{"hidden_size": 384, "num_attention_heads": 3, "intermediate_size": 1536, "norm": "layernorm", "rope_fraction": 1.0, "attn_scale": 0.0884, "parallel_block": false, "init_std_o": 0.0, "optimizer": "adamw", "learning_rate": 0.00113, "lr_mult_o": 0.974, "beta1": 0.95, "warmup_steps": 215, "doc_mask": true, "dataset": "wikipedia_en"}
Each number is 128 + 32 x the weight over its row's rms, rounded and kept within 0 to 255. Layers, rows and columns count from 0. Numbers have three digits each. The size before them is the row's rms in percent of the matrix's.

# down: layer 2 MLP down (transposed), 1536x384, rms 0.0197, rows 1355-1407, columns 0-127
# up: layer 2 MLP up, 1536x384, rms 0.0163, rows 1356-1407, columns 0-127
down1355 105:056071155161135081149107142096132128161154076110112105156072081115159094124168132144181144095084139138138123121133125112095131198161107133138129110058121183110090122174152154163153051119138079122070198189138129140120123118142119117092109146147110131092078157159140144138083188129143096119087087096141157134132151154147137166159099076124165087093158175098154141129106126140177100117086
up1356 089:162127116189202116163114103136146042194117164109159141109096144084157130088125111169125101142157165142130089083122134130086150122125127136163081113206116098147147098144101032092111025097143188117131090167121167147099091148125181186082145087130139140109088133126129114130143188131168181184119115104051106177137114145101115151179117153095089100119186120177074100176140147121107168109191
down1356 088:084137103082082167103151144131086210096105118142118128121191107174088103190101130108098155131061118103120147116137103121171094154132157114116207137045131108103140167150133203125128200209119097127108138107142095107117148135162088085185095164140114108111170120104142173156094076125118081083134126112194163107176132097142091119123111085118181157108152133082146150071139098112127101122080
up1357 083:143154124181162138065103115136113141132129084101119124134171130036117154110120112082081082089087155134145141063112123161123094103099166160150120120111122072124165162054069137114156153091178147143150120163128114135123148173139140112121107103111107126150081114065098164170099059160157216115127141084077158148098156148133152069097132057102075106130141160123094080202147089139174152113090
down1357 081:141148129085107117163156099113138145123095165136141079120116116183080136167145134157116166170204106131170108162092135087110164134153126112136156128064112151137090117151198146151108108186101144106123134087145135142135115091144133104151167153154141121113117152212150091105114178109094059157104131142149094069163142119111110185148158184128139139132161242174147120115162196152096112096147
up1358 162:112174147104093163100153179157159141082165094116134150139123189133094090099106100140120118190068125171106149098117184135126112146167161104166140122113087113154147192141132156119111106144157121110143087107169137189137135135135128120125094153095121139106158098130123133141176100166085115225145108110139136175103072196191084083154167191103102094095091144155100132153073127132084136168156
down1358 131:082138179128135099154120106103176108108119112117150126126120096108153025104123130113166119088120127078150082129097133125102126130119127136141126116121124131130116167131106086155108157135132128147154116161124137099095117127115093170115131090108132099136102102164140113149134123147099129123127147108113074156134122135106116140124124144113125105136132198121150149115126113154120096148127
up1359 105:136166131075122167068147117141164161139122197105156174092194107186109127153052141082138102143058133144144139035156160183153110088137128143112099141090162087099140117132167209120198173218169155103094150081127056151114143169129140092119093156078103145176125128087144088113061093170157117064080146118116174097135155120173129058098132157111123171074093114130026099141153073179084163117097
down1359 103:127138120133109087157108133132073096093130132131116145166051168071141147071171134166114132135225144095163118213129057081120178151139115114186099120143041143166118107081155076148067073049086107120120102123109165076131127132129124149147163090139115130086113089203142152131165156090107133205107136112129170126109140132105146199146156129137126085155122159122228163133147179118157129126125
up1360 091:138078137159093109149130130189146145119087125124154185115125169088149164128066131153124129119103158125136105120091121141091109150145164175159105162075147100106136092173102114117202137152177144087140142119128133179138130118145134128082140161094184099145133117122086112138082108135158208055102098096118124116112131143194142071075101122104138164114110130167103133127077153157134111150172
down1360 081:137160083118166169111117121108095115117190128147115090160083077161107124124175114107113175154158155114121170103144121118148129091108107095120142123199131148123153198109136138137071121111059106153103121093172135092101137140082096133153138117178078128131137181097145175116142148103092081185111160188132137107157147110082121149171148132155142113117080077107170167132189074129090131104107
up1361 096:144112103045089172099130113107114161152103147133152142093133121130132152123050146075142188120124139110122143074160125156115045134161166166145093180119090120084136144068114113117091170149106147144134144164092046141150110152087047121166089097069135105157157148134142152095109147137134092233083143102089094163123157144141064094130143127105176189141124156103144091129163069181037128161145
down1361 097:070138166180152092132120131160130116111125137113122202139138146125143079141130138190153109123074101105137112163108145157106184075092087128113174095174111115176116081150124149121113115107155155146128106114154204144151148095118170128132123178148109138062104130141118125123144130111115169069148112166143100134138101080139192170109124162117105106117108106143150178128152179120202145135120
up1362 099:143162087089163158144122107184120120157121102114148183159127143185129180090099112120154137138078115122103176107093087166140118084124179159131140129126101121093126146086135146054191139096148139138112148099084048128113109188149138143139126057103134051172145168090123157170115127155130140110100144141057103120147120167134097093105119096092135097137121127084093103157127086164156122184151
down1362 109:133106204158105129065114155092123111067123165110185139113149132067120119136145160122107109118159140124163048123184116102117164169112136088160075156175160120127121102127151147176126116107125078146138107124184163149139157133103180135170183141121122154106135111134122113101162106096086125135161137135116171112100087096127153167129106190165110137148134079164190152120086172134109143152122
up1363 098:142139114106124084128068130176126138062110177134157123092165081106136140148139168088120068159147080107112108119138117120053113078164114147131037065151149081172123124119089108127128134159172148172140159082138157141103123171139143097128111138185172079113118163119129158126202058082044128125084095103100115151082155123159095148031170143189123126167112115169111117110068156140110189119121
down1363 094:139152118131160113119153104083129115162157090151110161186121155148127144107102114155106168088112138123161150139092118132167125196127140139099188167103092150066116120139156126094098149095126101076102087186124120148146134117175157179132127131058104190149119064105151070150064174203167128118139140159104125090174098081095143114160090112078128096099140249108142120174167108141137090117127
up1364 101:125171128150122149114132148158123127116122109114141105092165181110109127100102115138099100126114173143129113083138102161157100105153111183112129191144092099130124116102113090142176131073142138106182049200127111147131100101087155150093107155065110161114084134134141062132078177159194167165125182081104152122150142141090110062147104113093124132067166106112145101166116103125123144133106
down1364 100:137108138102125121115135127107143144137115143096127173140133108175146117179142139113157168151139086127105147165088175101106119141086107082149131082142145142135131131104108174132054132173093071124089196098139140109136156150158118097157160109162113089118110138197129186126177126082078111119098125146118121103074116138186120189111144160156111097169044072131155139106109154139116131088127
up1365 089:150119116155120163070127178103137160205171148134168095155149122147121119140030136094107111115141117112121160105186183150068085146149137164195117105121153144109134167079067177151106182170134119133066138082096071134093162132143072079151099174129115126135159159121151137121161078134121112126131106093092156097102151138127070139088117082135182177173083141074072085112107091164079143121092
down1365 085:073143161123133077169109085156124103084100176134122173113083156103149137100145149162149178120155156134144109124105061113144156117129097125095158110121041149176104089155151142077132134112127144075169105147136188115191100141102189157137138127111166142070068083140114112142135155134111173152131101148168089166128146111117174117105143170123114077101115145150188151188158174097131122157149
up1366 149:173152091138145122087118117147142186173095139189110140162136137198093144128136138115130135148130123163139135104183123137119112081153129101189135109142130038156150128111138150116124175152096125069128098078075187157153156114100083191140077155148129097159173148112192136091121188123112113128147125130152116128066091058138151149148106150134092131154179149116124114095108130104119155102083
down1366 153:059096188099072142132164170104112106074137149041133122111152111067170033125111116159171133107098090113143124112052139141124129166130144156122121120109087171086122140174127090138124073133172112187143166179215105111131093140169171074128125128101111181122101095168061149113130110141155156113084097121088127168181121198097104148141180130081180103068094103119139148164128167156124131159125
up1367 100:142106102081081122037179115118098151152201113187149125121143171097181129072099126150085157101101128162119105107154125119072156144152144141194136168107079105098079111121105155124155179136091132213175173114114090105104166148174101116070103164102130136105136144140145079116090141138176194136112091109082112127120137115135132169096140095115182114130150150104177105121101035128146093113112
down1367 097:119128183160173141124087113151113108074100136071101115126146105176132154176156093116161118132112128093172142170152153125149112133112093163079159114175147148154149147124142117105101095130141124049088084153107163170159087131100191138206148117146128098121106128124135223134196115146080110126126148157130156124133117124152136149117129170134096128136141154171111136194134215168101108148125
up1368 086:128115118082121139172142140143118115100101118085122183161126151172130114069145076160132127165087146122102184111088133144207111114171137171140145151130108162099128118164127132069113103141092193092028105097143094184114075140160163105098104107098067188180170071139105164128111130136134122161087154102150118104162140178110096094155158113086132127072132110060127170194105119174138090175111
down1368 108:132131141136115128090090139103148152129141141173151145133116117125112123127109135122110109107126114146135112139147101108122139147110140104150101122156145109148129134140128104128154126120128092146184115155148123083111171122131118123131126133134170099107138170119134103134101092119102138109146111139110147153114121099136130131113122125131147143136126058132100122096131133094149146094118
up1369 089:130108131153100154133144134098118207105155092172134135107115145103109095152163143115053186086155098126122152132133093079124142161166137125169157143068098173169117133118100156143105151178174069122171106155090111110164083146136139090121119130119180095053132133152143129153109066148079140102171063158109112152150103109156173094112138131200165100150072131143155152192076159114114132062148
down1369 086:172122090128181090128132145136170019162130149135152109135090116173097143147127111086143099184108102133110122102101172163142103108146127145063127113188158116109159151134121094126139160101128155135108123108144144133079134087087148119127126123158105139197132146025107093161147173154151116117121138164146138118133175163107112137138080116108142163158160170147134128084174087141105128154124
up1370 093:120092129117109170157129105120119128097129112114113108140117159128130155120194121206089194139182109133162106170114110095084151145171119062137143114156121134196111132163080122163092118139096109114123134119091149138160128040137130124090155051097178092081067071155145122088105095132105162158109108178090120140106116131174117095172137209108140131141080130122195127102102187058100047105122
down1370 086:118102131173151116110124163128171121149121073128115161110112099166110133139045117063118076148066101137118166101147169146145121107107146162084129148108124157091168164110104114103176147119153185145164138158179132167090149136058086131167073201207077152176197188059098101157117144122124072079133139110185101177161155139091147126108144063111117170125165152134054130131153045144151171135136
up1371 126:146136132102134102165122124117126145098085134147067155125156170180129170168183132130118171181127062136071127093139143119144138137100175156095125121064047067163134154194140108133135147182136145027121132068095162099134188182158159114134131214123101143108147175120173155092082099151087136147168146131090140110098081130132089083175122165125119150156132153143100136119112121112101126173105
down1371 118:143092182132106071122136136065152123110208152076148103079149135059141102102076143117153137062156116136110141145091141141096148124091084091166122090166144122157119170151103122155147134086143115175127160125158142180092085074164166155120127130109089121107115093146085058146161146114165114105135146104195117150132156161046138173085099119134131115065117123151169135133072094157097141099107
up1372 097:138071128132180182122169146140114113151127088143127148140142132137137123139085124140068163128099162109195177105122110147214122177128146124164138178146075196101140091164097164086055193124092145133181083109106102106200105143173136151143091116116110204047119064113093144119101120100197129119083156124141136105107107121133092117153138117089129136058113143176067130170175107113146053146144
down1372 091:091134079096077109105119140127167151110101148120129114083058116113130089127155093125119117136123128138083092157143109124116130075143143134086133055095160063174108190111138091173172072130148132194117164164159129146101163099072110106087166140133175059200139233171155109102128126134094111120113088114148150178148176132094156153112118136162121103200152146106116148124069159096092214113109
up1373 098:144123113090202113171131090147167135080124176159178169170110152131151126147170101130130123149096163122066118112149147149150134073140142121090128077139120142174155100149126066144070107077151168181100154127127173069014101164175103129143116090162098108108151182100129175156185142087109107189112112131097139135133137085049143164067101122078134086115133126116147096137172132107118150158077
down1373 094:096153102144053149099154087136047168154143115093096087070172090097131162116087168125142138101195151115140119146120114109109133202131112159151118134099116074116066150164161229132157117217098040134127108097110062174209097158104161118128157167070174168119116032137135100137096123173100158059149115123137146089134065118173089103181105101174151145120161223096117146083092112165136107116121
up1374 097:142112113151108126100064132164128141116179140110186103081153107122110116082089117113157051149130114169105092139145146105095144086094136182109086122158152102096145121165138177080134147123127172149095137145098100093126153135171172095095122163147086103144133133118096090111151165157136170063109139106100152148136157140108109146151134123105158102143178124106037092091110098193147165163121
down1374 102:122138156121164123117127115098133141117119127125120161178118185132124169133173126099115187074140126072210128130109093131157094171125115095139174134105109131108129122092137141134168116113112089089104099100131138144128106162126107129135159085097180128105096097143156160139135117100119134184106132098111165109108138126163149130083130138169127111117103183166190142168117175097099111148129
up1375 089:161149111141133138131159149173105098139138148089091208100183114120111162125050151160129098138048131118095167088153158153127098120153112158116114166146131121097130094133117100092143102155163135112083141129076083152104082223150134148117061151141147143181124106079111098117151071134142132169080132061105179145135126150158103126069155128101137126081107125130125081185126115165086143170119
down1375 097:050128147130084130138092114096134104106130107177128138139109128134136137127151167139127171151172131096163088162156103125120155109114123106118105079134088151196099150137133150194108147118084096136107107093160155084146174105122120142156156083105148132102127098229158167167118118136076126092137138192136100099105114078130155137133102127135114112142144148100126175133134130144167126132115
up1376 090:131159100131092123144079121155072168055057134087096180152120151153119145127102113142144104112091154123133165101121090154121109140129129146110086126132143098082131107106088115094141169090223151088072088160133062154105079133118119109130106134128167087131115151112129103094116097152113120186098126069114121140167190193138096053147185143116156125079114105089196107125107148148109146132155
down1376 089:111152185141147114119150150064183090158182103155130164126158144131129132108146152159123154160126116163144091175143140123106138096120101127148143124146113160141113169110148128144096094140061073123142182116145174097125170141132130146115150119107064170132086073186130128132135099065125131117162143191088129097059098079146149166113073116156098098140091113126081145141125126162136110150104
up1377 102:118151112113143124169075107135128113163110124093145154149093107140123096116186137204152148161128091128149098145124108064184117083068126094137138133137128096155148122140215173131114114112144134120122100157089186138117129131120167169096117096127114077137094149153109154132132187176136141127137178138091082116170118142077159106227120155108131157149141108122059126142097114134117172155155
down1377 104:112103173148093116119172145123159164103147106111187149116178108132131086128078133061114089117127158145091150095138119181118142164175142119137123134115201170080095125117078071103148158149079115154137155097147062110101148158151074102144124111078100186142161101077119084135118094093103123096109093122162156152090137124182097140097116136158122154105128181127195144141154128109157108154102
up1378 107:152114125105184130111112082202098165112080107135107101106150108107143156175142163123083113143131138108188131079163092175109069100192071116133083141164099083185139088169112087118189135122141094094156053133122121201154089109145153146122071137143230093108119139092116108121149105111101159102140099053103147128103101138182126087108117134153080156102106121180140134163126130110107153142131
down1378 107:081109105104082128121174148057140150122139124145107155127091090159112113129141109151082156123101153122083115174131133101136156155127172159107184124104135158105110150106138142115063129125098106151108165135155135094116155138117140131155161140139038156164121146179140154054118135130137096166088182176124106080160180099108104141163128111087139125160127145096140122080118137146168128120133
up1379 080:158212106119064110151209133153112123090106090133104170091206158082171148133119151112114137148130094110111109096118125130099076117122094192110142170062131148124094095114104117167084160140144096126191135150122160151127086152149154125124075196104134181128133135113125090118177127112141150139144142088162144090119150091155161095085150120119085186106109144100117140132149137160079133146104
down1379 081:072101167140177135126063139138164121139139123129125115157064086168112087135135098153164130108086145143083136158126147119104145117130124093124130117200138126129153127126131143124135132113095143139061118113123101122145144114113072174121152076097120130103109126148153128131105133180110123149121112145090086159111110176124098165159128183167105066130132103142183114116095119106153124108160
up1380 096:117131144176188066156106197152165152099112205127140185133138177128128141153141162192126114084083124155174096175149137094124171135142096146157153095126167157149146068159091114088173130144174176115108112117112200156079155143132147139126165214193106110083083077155090119078077117105185145103125172161113147120132117096156178148083143149087179108144096162176074130164132161073138188137056
down1380 099:164141034100082156119159094088090119163172113139128094129146099164095153114126145072111157180201127100113176111138061177141080128095170132148123153091112095111111186106146143160081136157096068115141148127122128059177140128138156125096100068092127117167145129091148143158168156134119104154145088117144132152150158143126069096137104117162107117100136086086167125131117066123100066124140
up1381 180:158104108095156125060095130080103093102138111077123134174064097162145130145117092099103108218096137154149150142150159183152191157134135125089203186134097129126132145121124134066169125131169133176106180110123151084118160093090116177134118118161131186119133186168146180148176076079154082120137130145134190151111087118149085122107162081123159144090129112170065129193074088157138127183132
down1381 160:112162116120108101126127067119089170152085174145120096068175117092152145083138133143149091106098168115111104187144126150141115166145098136155105076183178161136124161117108055143112150119136143100103158165094141124137107086139154105070081158097180120159192139168109056086133148172118150094103132054122095134115215181126184119084111152120229117195148132142168105124134109133157111093103
up1382 088:132121130145080087118090170153087153106164124097141146130180153167142139107089092150134111128136165122163125089119104156155071159126152120113106129079124123091140132060113211160146153138148174157086165117136135100086186133115126132165036158118120151107154152096161189183160111153089072126106155084158133171139104111108090130154123097127134157160147106144163127114154128184115142137096
down1382 080:058155144149144133123136060137145110105128147166097130144104153077168135148092166116138161132152123142110133175094160092051171063125097137133137099190121126176106140114149090118096139065134134097155102070093153108162103146128101151105232118086113133141079100181105062127125146114136144131130088185096109134097117142140163170086143155171133118133094176143087131210144149111124105131125
up1383 098:127097111051183094129125122145149121072088151134170168154110128193157157117141097083149169146102166139109128149163135121206106093120151094104088137138168114171192143162201130092178122095137110102153173048126138126097092136127119102163108105091184103089192166100176188181169119126108121080165144144174133128150150127150158129091158129160071118134114108141140161077129155150144057112120
down1383 097:154122189178074125112140159118112133142197129082126063127131112029142136133150157155133098081168140119154081108092101129070116169149107182178099153126070084104099102095100161159103089131108110131115097118108089098134157171144146138099144151147071156137087064126122119092111141114139165212076049109094132054129093095151112130150115111115147145135128079096143135212111112141109174114109
up1384 088:129113103112123100131128139129118108144105105163162086156143109154115130071064132106176129132130094154102167170125123171137150093117163144141166093142107098132163140066142163118144110112143078104159178117091182105071159116133093098172104093133079099073140222116125119148126135198180181122162119160141097141146143096075131142127138068134097135167118120087106114049124111115173102055073
down1384 101:140113181171099134110122115167096109135115168125144095109151157084128171136141166133150120102201140083163127121096168110104096147165132093164124150114132161095145085139148143147126154152103131121067111103137105143152106137148190175113136088073125180140134048137132124134144124088072124144103128076128126111135112151139153123089110169129127142129124192145156174215117198118078136164150
up1385 085:099182134107138105145157164117148178119147106144184117163161211173145121111164121147081120069143089155128140144137116127168165141175152108145157080105130134177133068081104093123098114105145108169194108146095132196104082097104093163138141088117180096120114127118099180141128137100176138219130126164150102125158123116120185116154119103100079129087095113113131116181108147086132088121111
down1385 083:102097108119124143090154112114095103182146110158172130103102057110142119166074127093131112191137172128138094115126138124119150189129109156154092156122145100100155200144146174117129097136120081184131147127183163069133156188169164096099081198108088164154158131116174129139127110137122126084120084091111144115116136150120085111136164155155137102173174041116093114058132072136112121123126
up1386 083:140161101105142179130088176082109150159099084166168139152112125120105138059091052118110174100126096141104143100091103137143140159135191155161174107116089088057127138139107102096115124109120080136150144146102046119135122116095094147114139086125127127140107147098173191088052148149209143196086136131126133165089153192118135047193043109108128121111155171098124154170129087159099069167112
down1386 074:130076206119139132101129142213150140111121165121153160112134136134160144193115138129129118163122115131127107120136160148143148093147098123130098147116138155155145116106102148187156103163117177174131117138170191141134165141122135102173091166157146105100148162175067090132169141120067122104188078104146117134162120070104096192108167107113142140128109096167136120119126120077125172124107
up1387 101:137187113107130114114125104159107115125110126120127083140153112194118166109144110189095169169072065130193143131118114102066112110082073100175138147184103118107076117125168199144108106185138107155107146132124199127097091106132143148108068128141136108111130164152226184131174151172105159170082068126084111144127092105148122184166103142159119160153115114154162124106098141142085167142153
down1387 107:034101199193127129114128177088159161105142105110125175098115092129131104110068114085172079094128167110073138102108153127139139098181181131072116124117137156129142157158080071126150179103122175167098125142099085142144130132097067148142118103082135163132116123085092057139091130121146116093124177111169130120123144156124119094116119136122159087067136172115118117122134119108177095125099
up1388 080:131208086108147095169152191150123143102104121100118163113158133133127151073105072121107113124084159164064170134156128125167117120157162177128171133074155142161136134160197155083181098151172134148134140097134139159067109202145153140130116134165115153148177171100188139175162080147120125165116221119170166123155185113122174147090124107113118101097107129147194192169091151192152109112092
down1388 073:141101193141065105082083162119161108143145153136183053170145164139123165119124148130145098149143086126177097130108113144103129157134133116162057106188151099117090116094115143185082126099110113102120130130100124060143163105159124137145137106122138095119077110142107085141078121119142103134196048141081138115112077132140101133127088139157145127149184043153060093143142104121113118092124
up1389 081:137117107103198105128039156122113148078133123156118122131098082119129153113178066088157139128167116145127156118186072132164083089141168086126071116131129121180194136144131140105108149118117130137119071117124139099100154132110120128200079107097161087059114152111131185119172094148111082165192168094156149170144149117114150087127075145145127134117139125111155053082151180148085124097115
down1389 091:115140137174074091134177144131132134133154105099158114130199128122105140129112157132094109138143139160152131117077168121079153173128099148132156151094127149096096094112137154105130121136137139097128196148138121155125071165136135131085148171145093167180102078137145094145144152101174142131065084154096078112138107123134149130152130111151144109149112199117142124160129116128137114120136
up1390 088:145122133197139108123144106169085180130125045119102133190141103162125131189155114182071147109103109122104166160155124118132099187066115112133154160095105157088143117128114155084092162127110125083110088135087152145173111109156140161165085109171138155101144155098157108116185124113122124090137100064168105133152074112144141107077098071088126130082079149154176123122131167167164129073116
down1390 086:029130100113112146147119147075196116092092159152113142055092141082101105125100155143133155175125142111130084104127103129126155019169137123097098099165143121158121153125151127187158144123150122155165125106130102103087131111074178155104178136076095121165112138194106103138103098148115135130120168168137122140105171136087090145104162181137139091197122127115039144130110112100134146139137
up1391 110:198103098118137109150153140109147155145116090145108150087106137142123109112123148141169148106125131178118101158114096106087130122140120157108157125087164136119160090119166113081180172124070049118115072104064115085156150185134110171145142125144093060132118100126169126080146156089180143157108161193170127131148102041123120148084130140136140107123167110109134101122128190129079115156182
down1391 130:036136148109084158119116112132099049109103163070114120147174136118123102156134145111163121136100072064158128090164148174153124132064141114169119156160080071150149140127107171185058096131200150136131179116201121136096130102119172098098139134090125100104191175113046177143148096123063131136108073055085146137150103183124109147139141091128138143133133029127134171107135069111158127125142
up1392 102:121158121152150158142086164125117169150131121197150107157157064159155095141118163154089165140115146162131176150180127104123156122162143164130065106147066082104132101151147136076106143174133050135191102132074086102143154122110131135135104150168175080109158229141170105078158145146112093128148061098124084131133152090166118155097144127124169086145134140158128103135109128118103157059176
down1392 106:098090140140120055119149112114113119106121128040097177087090162106159138119130144117152131125128160049139121124105111161131089105154086112102182122136196135113103141092152105178087133082151150119069148103160131153085123120131185125135130087076100161151081050141104127166140139114146183111144186128157176115140109137128105145134124119122121144146118205109137161147122128137162133189108
up1393 088:124180110030086115096144103159098151107162144093098106181164127198119118089191123157084141178153115106113131065142137127149107124125109198076146118100071098101132123168155183149149106130139150182091131115118093115061156116156129104066076098130126109082135198106169116164157154188128111082084127125069120123175104116136091092122153141094146118075068144124117125119097139141183204112114
down1393 091:104134149195168114111106117134140096123133112160139161106125163073175147123093150119167111116109136142126133168143122114095152133170141076160094155192190162141141126102128099142088127123127076085145127133154121142180093157095135177198179121083100156124106030142102099157134109059097137145198138156131175147087114122142178206111136128125114109148160129175119122184123115112088118138137
up1394 096:125149097091159141153215127112129142138144113145117139190151206130141095058177183190095205148148092128106143142148083137087166140127169126171133094133143155101106086051100135164105091095113086122117148100092137129100077113130093163105155119095172091140112109180152152085152107115122184187124087180129101138089132148173129184082144173144125079123104138165168162134084195085093095116156
down1394 098:113079193137105117106085129149128091132127121079125124085082056122104159182084093091169091103064152101137129079165211126129117156149157105093156147116097120157140183193112139120135162160169148142166145191181132109132134122119174079169054119192132150106183164024127114188111133151143093069132144029145130153148122101075104068177112076109140179118151178121096102129128033160149142138109
up1395 150:170112103117163118178095112159188076160092145156121149096135175151099109127121130059154137115118071135175140098102122109123156086125206146210131139128148155170126089143133103061167112119099144087143064109107033153124119112104115113135158125185121084175090126103100127143142119106139133120134113147138164087118120071133162147154099140099078148115185122119121141093179123129151089184165
down1395 137:159139123163143115099134124105103034137137173112123117158139132104153110118131136086124127172167157094135146115144116131142166238089089112151124182079191116119096102100097163126092061133138124149114075117122125159098069130063169142066146170145105150204144137163132112105198125117119155113046057053138092106113091162170134171077095169150128140137107118127206206167082109090098170138198
up1396 085:135150120092193087170132105147179092098069241135131159092129146093159107147081095119119133144148144162128090090097146140109107065187102141111112103106144138170172137119151039088139136133129215149109145120109196089076180136147139121153157171110102093155125119118109148199090101112069097113120180139065115108113106099093170187065159117063154130180131124139094126187163119116140149161078
down1396 081:166137125139067152088143131124051169158221099128143075189158104141073116081153147130109128126167110099142147190097076140107123167089151130164094186125097052118104107108183238129114111129110074119119088042132100155207109173192131157106124104127096165113098087122171129112166140117156156168130056143156193120121146152160112118182123172194109121093147089133171127096116125111097106083136
up1397 170:157144131064112121064066126123139078057140149105102117147077129151155131149139114113092109165160088144134181099157131164133137097119107107123135225129117105146101141132138144139165110135134095152156159114127089176107099145101100142156121151118069197149104151137119175184165076073170090142131079130123162138121063112129094078101160095126098149072100137142097154183135087101092145167137
down1397 156:064163133151107136121137122126122129166108104188118130124181134100137113074141147137156141110126179112133090133114126137104131182139143167165127082153178166130140162127100114132064133135096136095111097135084166108129148122150173128125121138119153095148131098114137100077116160199102175145110165117108058092105153108108187131116123181093186119165169112116158140083158147142162102089109
up1398 094:135114132192174202188124128130116141178133093165129103171114070166091132078194134178164161153172103152077156174139104050112096154160167135147125131153099169142154150142145111102092134119072095110119053119085134146217104087126148136161147098149122094066144150147130137073135124135075109163164153147112097109125129097141092109134122143072143149160138158125146094145100187141048080129183
down1398 095:079064137108142038120151116143165118120093148093113128084119159114131134123084148072140100121074108069101111053134113199137129081144133105085138109108128112097115113126101150139176161120166120136169183120190104128057142149089123097113092157143118147156161160056113115167150141123138200100107150134147137143143098132148154155118115093109110118135064138134130140105110046064174182136100
up1399 093:126126130198207148173120149167153124111170124114140159107162153094120111101111187125085062090086152168113162119130112178118093080136141147194093141122105117171171087085102118119138122097167191205105114163104129173138132166144150231156116122128120105103118100125107206155143051135139172151114144122134165094128169111097195192055108089096112089107173120160124105174120150126120094143112
down1399 092:086128084123052113110137086049081117129124105117142092151105079184121119142098147093150162182204139057148096132092136076125154192147142136060164132075123116146068168136134205151096171143106066125152149076166156045135159157161119032120146131139147148124122155113172097136097177113132116137081092125104156101121084136166054093167124163173137142151132184117124130100143088128122121131110
up1400 093:131153121198162128190155160139134104053130132133101204131177200073163096119126130144065115092142158151124122119090094165178137153200155200083133125093122154145164078138075046089101127100201205131144095193121153119129108136153138139163127170101091139111135109125049135133071123149147150185115151134136142095143141117087146103112170123069157119104124122111118106167105195129145132158123
down1400 089:135101104089122128089102079141111124187162115149150088127094088194079168158112107101149145172136107124129105139109159091094117130083119081153100150171153090132130196103181232166156142148075036145119167078173140123154154156138099124044130114144150144151136126116191136156178113094115095105114066147110189156094101131143100139151106183196115116135136050168159117088094044130081117101140
up1401 088:151174133144175163185113179173112103092081105117132138127134113108147163147123136148139127158101127170107201133116132115135091130145151194117140140115111149209182100163126074086107061150160122114098071150120202100127057185173204094113125158141100169146133138114157133083153090135142147139116147085106136136121119101087146156038089137092129106098173128158134206169127171129145109177127
down1401 085:085103133098064055100105125087179157130156162142158058154111138187112207120159135096157141112120090077149097120168093125116144132120138048106125099113112074100049144120149196211137191107096137143102158079131040144114174110125080136099133098115166092114105149153097081148078137102100104119142113094165169132158129194159093108152125147180153152141142115138086104113116062136136172084125
up1402 082:147113116213114148123067172097116144119147145158168099098126135102111143083111092116111061104086183143109164134147123090055138134165172139177132135154109103126163148122107163167120191109144104130127126113105137051078173134139152118094104174129122117053111146117145116084105121154211158136136102079098136157120126135093104104194107108101138117175176118080082089106090047095144101156064
down1402 079:125161185087135112120161062140127155126123142106117145162135118170156169126166156116123144139228091116160135167104141122127118108094074170112140087098120156112090092121143091086153088126076119112113128099129117152180079181101099151138179083104156154137091135163102117140158168137067145100122124141114082124123138119157142175073131126187110124088116176154158140181146217132099145143141
up1403 089:147191125116145167111114120160112067139169122089174079091167081122140115148150109200143100199116075164191091108124130145139153103111085191139087095150049136118110142175076166088116118177172123157064130085118150111144166097146199144083120134122100167135142098086156134185137081158110178068130136146084120130102113102118108142129108158074160100097139134223153112164204145184122132114162
down1403 089:130091127126142112144090184074163162094084103185101158176086182140102158130110129085121161063127169136157130146126091062161125154155201075073154097099176110118178100123124110150173149090113144059146112142085078144063090145118073117153170064145161106117130175154114131141111162113147078164107114084185190132167152163123118127134160084130167137150115152075095116132105119095169112087079
up1404 086:130157122108160103118136070164124111104003184148147123148128135169130153141119143171081190142130117143215178114090125155077102107186109136154088126159136091126121122088186067091165118162123120082091095118105162153114131094129119119146143125101165074194127124162121161079098147124079157167149074130101121088090059117172165115055174138140116124186144137151109121179112149101088126133112
down1404 083:117111129157092124122127178077079112117237065132119115140133122114110097074133116149136063112132131120121113153143090106164141143098137135121138151109067139159141112126113204115106164087092113164117133097164136112165147192129134155108140092141063204089137124125108131104180126118191142132095144088173171135079188155100072095178129127148114090067055161106136139101133119136170104142103
up1405 099:110197126140141120175126124178110081150067147098160105149154134189100134107179113193048141154099038167150127155089125099080107107179110161164153114172129114163119140181109147105164082134201143148114131112104189159081130070139200125107148136172170114086143175133144141098121125118051109138150147123063098097125096099108129110147119137065142127135078127123111156148103163141139124118132
down1405 101:111070126127122130100110156083158144153178120129144133148111135122151131111105173038165102075153169065078155117143100144122130187094167096135077156128164128067156120069116115166106162105090076129144122110108121077145181183132087170119102102058126152199124131097124081141125132102163157105143120154155190130124136186162131144100147148151103102113143068121112108093134083093126137120133
up1406 103:139155115181164079174189060148155152148095118113104153073162165104135139198137150117116122103119121135139121159126120155107131101144067099140201151081135151186163087112069116144133152166162171095139125141097136123155158120139117169141145145145067127177132087148093130107046128091158172169100180149128134138132107113104168141109112060065152160182145141121115106194139137144145163163127
down1406 110:155129077091141163102146153083084123176134149124196119131114119177088132080096108116093102165161126150138145111120156145176113128104138086167048124145126085134110134143153172100178130104130088199157136107188168078129135131130168112104107146162133174094138144090159142154179113158167116084115114134146122176133248189072089087122123164223073152099108060179180125026145115148086112093157
up1407 094:124177129082144080096121101144169148117094184172134100144134162146096118137169141138093187130117091129162134136168111105086161112148120150175100111136137118127103115087102119128148113181121110153143135073098145136068163105129094112106143097137187059144132143180150182109102091088074116141144093180098078153110079108176170184043121131163146122194061109143110145146087165107116127135131
down1407 085:094093119172148130112156169099055137140174109097158154131091085131152084128072133117172089112084161117138122106146131147162096172094159144097154145125101105125155118180141113099081133108139150134105117173145146136153117156088184125150065080115124174124143113000100111105137161154195160107144119090155154139168152122114088075194140113113123110097126091092125126073181069136124105116117